python train.py --d_mlp=512 --norm_eps=1e-05 --tie_embeddings=false
Each number is 128 + 24 x the weight over its row's rms, rounded and kept within 0 to 255. Layers, rows and columns count from 0. The size above them is the row's rms in percent of the matrix's.

# layer 2 MLP down (transposed), 512x96, rms 0.226, rows 233-264, columns 0-47
size [ 90  99 108 106 111  99 103  84  88  95 104  91  89  94  99 102 102  98 100 103  96  92 103  91 106  97 119 102 101 111 103 105]
[[ 88  90  94 157 151 155 124  61 137 148 122 151 103 124 173 184 142 104 124 147 103 124 129 146 141 155  88 160 132 159  95 132 134  87 140 139 155 135 139 125 161 107 112 160 136 129 151 139]
 [119 165 136 141 172 116 133 107  93 138 130 112 100 127 144 102 141  83 102 132 120 150 151 117 144 113 113 125 126 104 127 136 126 136 105 163 112 144  95 104  65  80 148 137 158 135 136 128]
 [150 141 106 156 128  65 111 129 139 135 160 154  80 145 160 106 134 126  82  78 169 130 114 126 109 157 133 133 145 139 127  62 129 130 111 149 120 116 133  99 120 128 124 141 102 160 105 153]
 [121 134 116 133 111 151 105 151 158 117 102 133 127 112 109 113  97 163 115  77 140 152 117 109 153 148  61 151 147 180 128  94 120 138 101 109 144 127 159 122 100 119  91  92 174  81 149 160]
 [118 167 133 157 111 139 116  83 132 168 145 102 108 129 157  83 131 105 116 164 110 156 129  87 150 156 159 117 171  88 114 111  79 146 161 118 109 132 124 148 114  86 108 168  99  98 127 133]
 [138 151 131 139 141 116 104 116 120 117 153 106 139 143 135  98 145 102  75  98 133 127  93 118  86 138 129 134 137 120  91 143 118 102 109 177 119 134 128 133 183 172 144 115  99 106 136 152]
 [143 131 125 107  85 148 134 123 100 143 143 111  84 143 129 135 119 133 155  90 178  84 131 127 142 113  96 115 100 119 111 178  98 123 185 130 130 121 137 139 142 113 136 146 130 117 134  99]
 [137 130 121 121 147 152 125 112 123 125 142 116 169 179 138 141 155 109  74 161 154 146 105  80 140 125 112 180 108 104 124 138 140 132 146 136 135 189 144 113 104 112 110 144  96 127 113 124]
 [160 142  93 125 140 100 133 146 135 129 135  93 141  99 160 105 107 114 174 127 123 184 150 150 134 142 132 129 145 127  98 117 139 129 123 118 154 134 154 158 161 125 116 112 153 124  99 173]
 [141 114 101 105 142 117 111 145 128 117 127 104 189 106 163 108 147 102 111 126 147 128 103 160  99 152 138 152 113 113 140 110 115 122 104 112  95 117 146  98 112 102 164 132 144 138 146 152]
 [103 138 147 152 122 146 115 149 128 112 151  36  87 122 116 105 106 159  87 117 168 128 126 148  84 135 143 123 144 113 131 155 111 128 164 128 134 119 100 132 138 103 135 126 159 134 115 114]
 [125 107 143 133 107 119 157 126  69 123  79 102 119 137 124  99 132 117 104 113 149 128 107 164 132 144 112 122 158 119 119 115 131 126 111 161 149 160 111 121 121 162 123 128 143  77 180 118]
 [160 107 123  66 117 156  91 126 135 130 125  93 123 197  95 151 128 103  84 115 147 161 112  78 106 120 102 151 137 142 122 104 127  81 128  94 134 144 119 124 163 136 125 124 117 150 153 150]
 [152 137 128  77 106 153 158 119 145 107 144 143 157 134 136 129 111 165  91 144 101 206 116 113 135 159 122 130 100 146 141 142 114 128  91 106 133 116 121 100 108 114 141 152 121 141 111 170]
 [107 101 177  73 133 146 124 145 103 127 148 119  94 105 134 128 136 140  97 129 109 168 128 113 117 166  80 123 127 157 140 108 132 124 131 169 145  87 118 153 133 164  92 135  99 122 169 140]
 [170 114  97 130 158 128 164 150 181 104 144 151 112 169 125 147 130 106 134  90 125 113 130  99 167 151 125 139 113 138 161 155 114 148 136 150  94 143 110 129 129 136 117 138 179 146 118 146]
 [ 93 108 113 140 124 146 115 122 121 123 133 140 180 150 134 134 105 158 184  84 128 164 147 171 124 118 123 180 108 109 139 114  73  83 126 171 117 127 101 123 121 151 139 135 151 134  90 157]
 [ 79 101 164 152 132  76  97  87 122 114 191 104 101 150 110 187 152 129 120 128 130 140  88 139 161 148  89 116 112 136 152 138 141 105 137  84 119  94 147 175 120 114 156 132  99  98 141  98]
 [139 157 165 128 114  88 109 110 144 161 127 121 133 158 168 105 104 158 124 169 132 119 145 151  87 137 127 106 148 139 131  73 127 156 137 158 108 133 103 131 121 160 120  70 133 182 141 132]
 [140 134 119 139 149 109 125 168 127 119  98  83 140 122 155  92 109 136 130 103 157 147 145 115 117 105 113 143 155 125 158 115 143 104 193  87 120 101 107 122 133 158 120 121 104 139 156 149]
 [101 127  93  98 134 114 109 117 131 137 167 106 136 168 146 145 141 170 150 129 122 148 141 146 157 177 139  99 106 106 140 141 155 171 127 122 144 122 158 185 121 124 151 164 102  88 119 149]
 [132 145 136  65  79 117 116 114  96 131 107 120 133 136 126 178 128 117  97  92 111 100 131 136 131 160 104 172 149 125 142 143  94 151 209 102  67 138 105 116 119 121 171 104 140  96 120 139]
 [134 115 132 151 115 138 126 117 128 161 127 145 129 174 133  96 153 206 124 125 123 133 117 131  63 127 126 135 149 171 127 154 138 106 126 124 176 116  63 132 187 115 139 136 143 118  98 105]
 [157 100  75  96 113 126  82 142 118  97 133  70 156  82 137 147 157 136  78 123  87 173 123 113 154 130 121 140 129 105 126 144 147 177 134 116  95 118 113 174 136  95 128 159 171 148 116 128]
 [144 105 113 108 106  88 128  89 128 149 108 152 154 134 163  95 139 171 173 131 154 150 144 105 115 139 131 132 117 153 103 104 105 130 138 165 128 121 114 127 131 140 122  94 103 110 109 121]
 [ 75 101 127 145 127 136  96 173 116 116 184 114 177 118 136 177 144 118 141 137 125 108 151  86 130 186 141 149 105 132 126 118 109 127 165 107 159 116 138 146  79 132 139 138 113 145 148 104]
 [ 63 103 117 136  99 153 105  95 138 124 114 149 131 106 101 117 145 139 131 140 135 149 107 112 173 133 135  95 117 128 100 132 131 138 141 127 142 122 137 126 164 121 162 129  88 149 112 121]
 [122 122 130 130 133 140 117 123 160 159 167 132 120 163 105 102 147 106 120 142 137 179  92  86  80 131  85 144 115 133 119 153 132 104 154 114 122 158 144 113  93 106 146 132 118 127 160  75]
 [144 111  98  96 111 135 161 158 113 161 157  85 134 113 143 170 128 148 109 119 108 150 138 126 130 133  91 164  94 125 131 153 122 141 106 134 125 135 139 167 168  65 116 108 141  88 135 135]
 [142  95 160 130 105  88 146 147  81  90 157 106 102 123 157 111 138 118 135 154  87 182 134 102 149 116 163 144 118 138 136 123  79 148 120 135 101 129 127 115 170 135 114 121 163 118 112 122]
 [198 105  89 119 103 139 125 147 105 163 152  86 115 134 137 117 142 137 157 123 142 139 160 124 126 149 152 120 145 135 157 143 138 130 142 110 141 150  64 101  56 123 128 107 152 128 164 153]
 [101 127 101 106 174 134 105 124 100 112 128 106 138 152 143 154 164 172 115 111 118  79 154 116 145 140  97 130 148 140 141 128 106 164 149 132 136 117 103 112 113 112 167 134 167 157 170 159]]
# layer 2 MLP up, 512x96, rms 0.33, rows 234-265, columns 0-47
size [105 105 103 102 102 101  91  87  95 105  91  87 104  99  93 105  99 103 106  96 100 109  93 100  96 107  99 103 106 106 106  99]
[[109 156 126 151  71 141 140 133 126 137 133 145 159 116 100 159  99 141  99  99 128 144 172 153 141 154 104 159 133 178 138 122 117 138 134 124 115  99 138 102 128 110 106  80 129 135 131 139]
 [144 140  94 162 120 137  82 131 103 156 113 134  99 170 150 135 109 145 115 127 120 130 159 103 127 134 155 127 111 170 165 103 155 131 132  93 119 120  67 160 118  81 147 138  95 138 111  91]
 [132 150 140 174 126 131  97 168 122 130 125 156 113 125 138 113 134 127  84 122 107 149 146 114  95 131  85 130 147  97 149 128 138 139 125  75 152 145 136 154 104 101 128 144 126 131 136 135]
 [143  90 134 147 139 133  97 117 159 147 125 134 129 123 152 118 161 175 145 127 141 135 179  93 113 129 146 120 139 103 139 135 129  95 131 115 174 131 104 123 179  89 109 121 150 104  81 138]
 [115 141 100 150  92 148 112 111 167 131 120  97 115 140 151 147 126 156  93  79 147 133  99  81 129 131 150 166  93  96 164 163  91 124 111 119 131 105 144 156 141 129 114  72 119 129 125 165]
 [ 81 168 118 102 128 128 104 117 145 142 169 115 136  97 113 170 141 109 124 140 153 128 136 158 137 113 118 113 104 120 163 162 153 115 145 111 135 144 122 125 123 119 138 107  80 143 101  84]
 [149 128 165  94 177 104 124 131 123 119 117 147 196 109 138 158 125 143 103 151 111 143 167 109 104 102 145 128 147  97 163 153 130 157 108 143 112 176 143 102  94  92 110 128 101 149  73 156]
 [164 180 120 122 160 124 133 119 127 120 118 122  96 101 143 134  85 128 154 136 119 113 142 111 123 144 125 145 165 142 123 110 146  95 134 130 149 119 152 153  83 135  87 119 109  99  92 169]
 [102 127 110 113 156 123 119 129 129 167 139 151 131  73 134 136 112 132 159  89 135 182 156 137  97 117 119 114 130 108 152 121 177 140 115  94 127 109 151 114 127 125 105 141 121 109 104 149]
 [115 111 129 104 134 144 158 155 132 117 175 116  93  98 131 151 127 121 116 137 115  98 132 184 134 134 132 113 136 166 171  85  96 135 128 160 139 135 136  94 133 110 114 151 122 148 147 127]
 [130 108 127 116 151 131 143  88  99 140  99 113 135 151 158 156 100 141 145 128 113 121 164 130  99 182 163  88 100 134  97  99 127  94  85 148 105 160 139 120 139 127 124 131 129 130 155 104]
 [133 118  94 108 149 129 166 132  99 100 101 111 117 147 113 134 139 101 108 117 177 106  99 127  81 103 115 133  90 117 126 144 149 123 102 123 162 138 119 144 179 143 137 126 115 158 131 159]
 [140 162 120 119 128 123 136 181 161 125 139 117 108 134 174 122 148 147 111 133 117 173 111 118 173 109 134 176 107 120 138 115 127 187 146 117 119 125 120 129 129 146 161  95 100  90 152 113]
 [149 130 139 114 156 128 133 154 113 122  77 129  82 130 110 113 106 135 113 156 143 109 118  94 130 100 112 133 139 160 134 117 142 124 131 140 154 118 105 184 129 126 138 166 129 136 115 123]
 [144 113 125 177 155 119 154 105 152  90 136 143 136 139 112 109 131  87 167 136 118 111 126 148 127 103 143  99 129 113 152 148 157 117 103 154 107 146 126  93 148 150 146  94 193 163 143 119]
 [137 112 124 110  89 114 167 153  92 154 125 155 146 149  93 134 110 132 155  87 138 148 174 129  91 158 154 126 116 138 137 127 154 129 156 129 114 173  92 109 151 159 143 144 167 154 107 158]
 [162 118 139 128 110 122 146 130 146 150 152 110 116 104 104 146  88 153  92 121 150 153  79 124 189 174 120 115 152 157 120 133 136 147 154 111 176 105 155 151 142  95 127 148 114 129 127  73]
 [ 87 184 119 121 164 105 101 117 128 107 130 148 134 128 111 156 139 121 155 162 139 167  91 146 148 131 127 128 115 136  96 123 102 142 121 133 114 155 142 128  92 138 132 114 109  73 150 173]
 [108 155 131 134 118 134 142 170 127 179  89 103 130 100 145 117 120 116 114 148  85 130 155 117 172 141 132 115 175 131 172 130 130 102 141  91 100 145 132 133 121 173 119  86 131  89  96 121]
 [ 84 116 113 139 131 137 166 137 149 129 125 158 200 182 144 141  96  75 132  98 151 105 132 133 135 112 123  88  91 122 164 128 149 125 121 173 182 150 155 124 145 126 106 127 130  92 127 134]
 [150 115 134 135  99 127 127 111 128 135 145 136 108 134 131 116 109  88 152 138 110 104 161 156 164 150 155 109 112 131 124 135 120 157 178 156 126 135 125 152 176 127  97  71 187 116 126 112]
 [135 108 150 135 122 132 103  94 137 163 137 157 118 175 123  98 136 161 133 118 151 154  98 120  83 115  99 137 155 135 130 161 107 146 109 118 139  73  93 136 137  97 151 117 100 101 117 134]
 [133 115 119 100 121 166 153  68 128 132 105 113  87 148 149 133 107 109 100 128 122 170 135  60 194 121 104  96 135 144 138 145 124 141 131 163 128 132 115 151 129 106  96 178 106 119  85 135]
 [103 129  93 151  92 131 125 118 142 125 110 106 143 138 108 115 152 127 151 130  98 162 116 152 156 129 119 147 120 142 125 122 131 165 119 160 139 132 127 154 152 145 138 110 108 138 113 141]
 [136 127 125 126 109 172 127 161 117 135 151 173 117 158 108 149 125  61 155 118 126 143 140 126 129 148 134  98 131 113 116 174 135 160 169 102 152 128 101 145 120  97 116 103 175 133 168 156]
 [131 147 109 150 131 125 130 135 112 175 144 167 103 100 125 104  89 122 137 165 122 103 131 173  90 156 141 126 113  93 126 109 171 109 125 148 162 131 134 129 182 156 148  88 160 132 125 112]
 [155 157 105 155 136 145 156 133  99 174 135 103 149 144 109 112 125 150 137 161 180 134 106  95 149 123 139 168 118 116 134 141 147  80 144 134 121 155 108 130 108 139 104 126  79 154 131 143]
 [127 123 129 110  87 145 134 169 137  81 129 126 110  74 100 161  89 114 109 154 109 131 119 124 102 147  93  98  86 154 108 137 150 134 112  99 139 140 116 116 146 122 150 154 154 124 148 135]
 [101 106 151  91 125 121 176 115 127 118 108 110  91 138 120 126 125 149 130 145 101 142 136  84  77 136 189 117 144 126 132 114 120 139 145  94 138 126  73 146 176 146 112 148 154 129  97 156]
 [116 127 134 133  77 126 108 142 110 107 157 135 100 141  97  88 142 153 145 166 137 173 119 157 138  88 165  96 127 109 139 177 152 127 122 100  95 166 101 140 137 130 123 174 132 130 106 107]
 [123 175  88 116 172 121 108 148 113 103 139 145 141 127 110 164 121 136 147 145 146 102 138 138 151 142 125 122 143 158 133 130 100 107 100 133 142 162  93 151  99 143 142 168 188 153 164 158]
 [118 110 161  98 115 169 130 143 141 133 156 166 118 116 131 118 123 136 114 139 133  94 122 145 132 105 155  79 171 154 135 102 112  95 157 174 117 123 138 145 151 119 173 115 151 124 100 101]]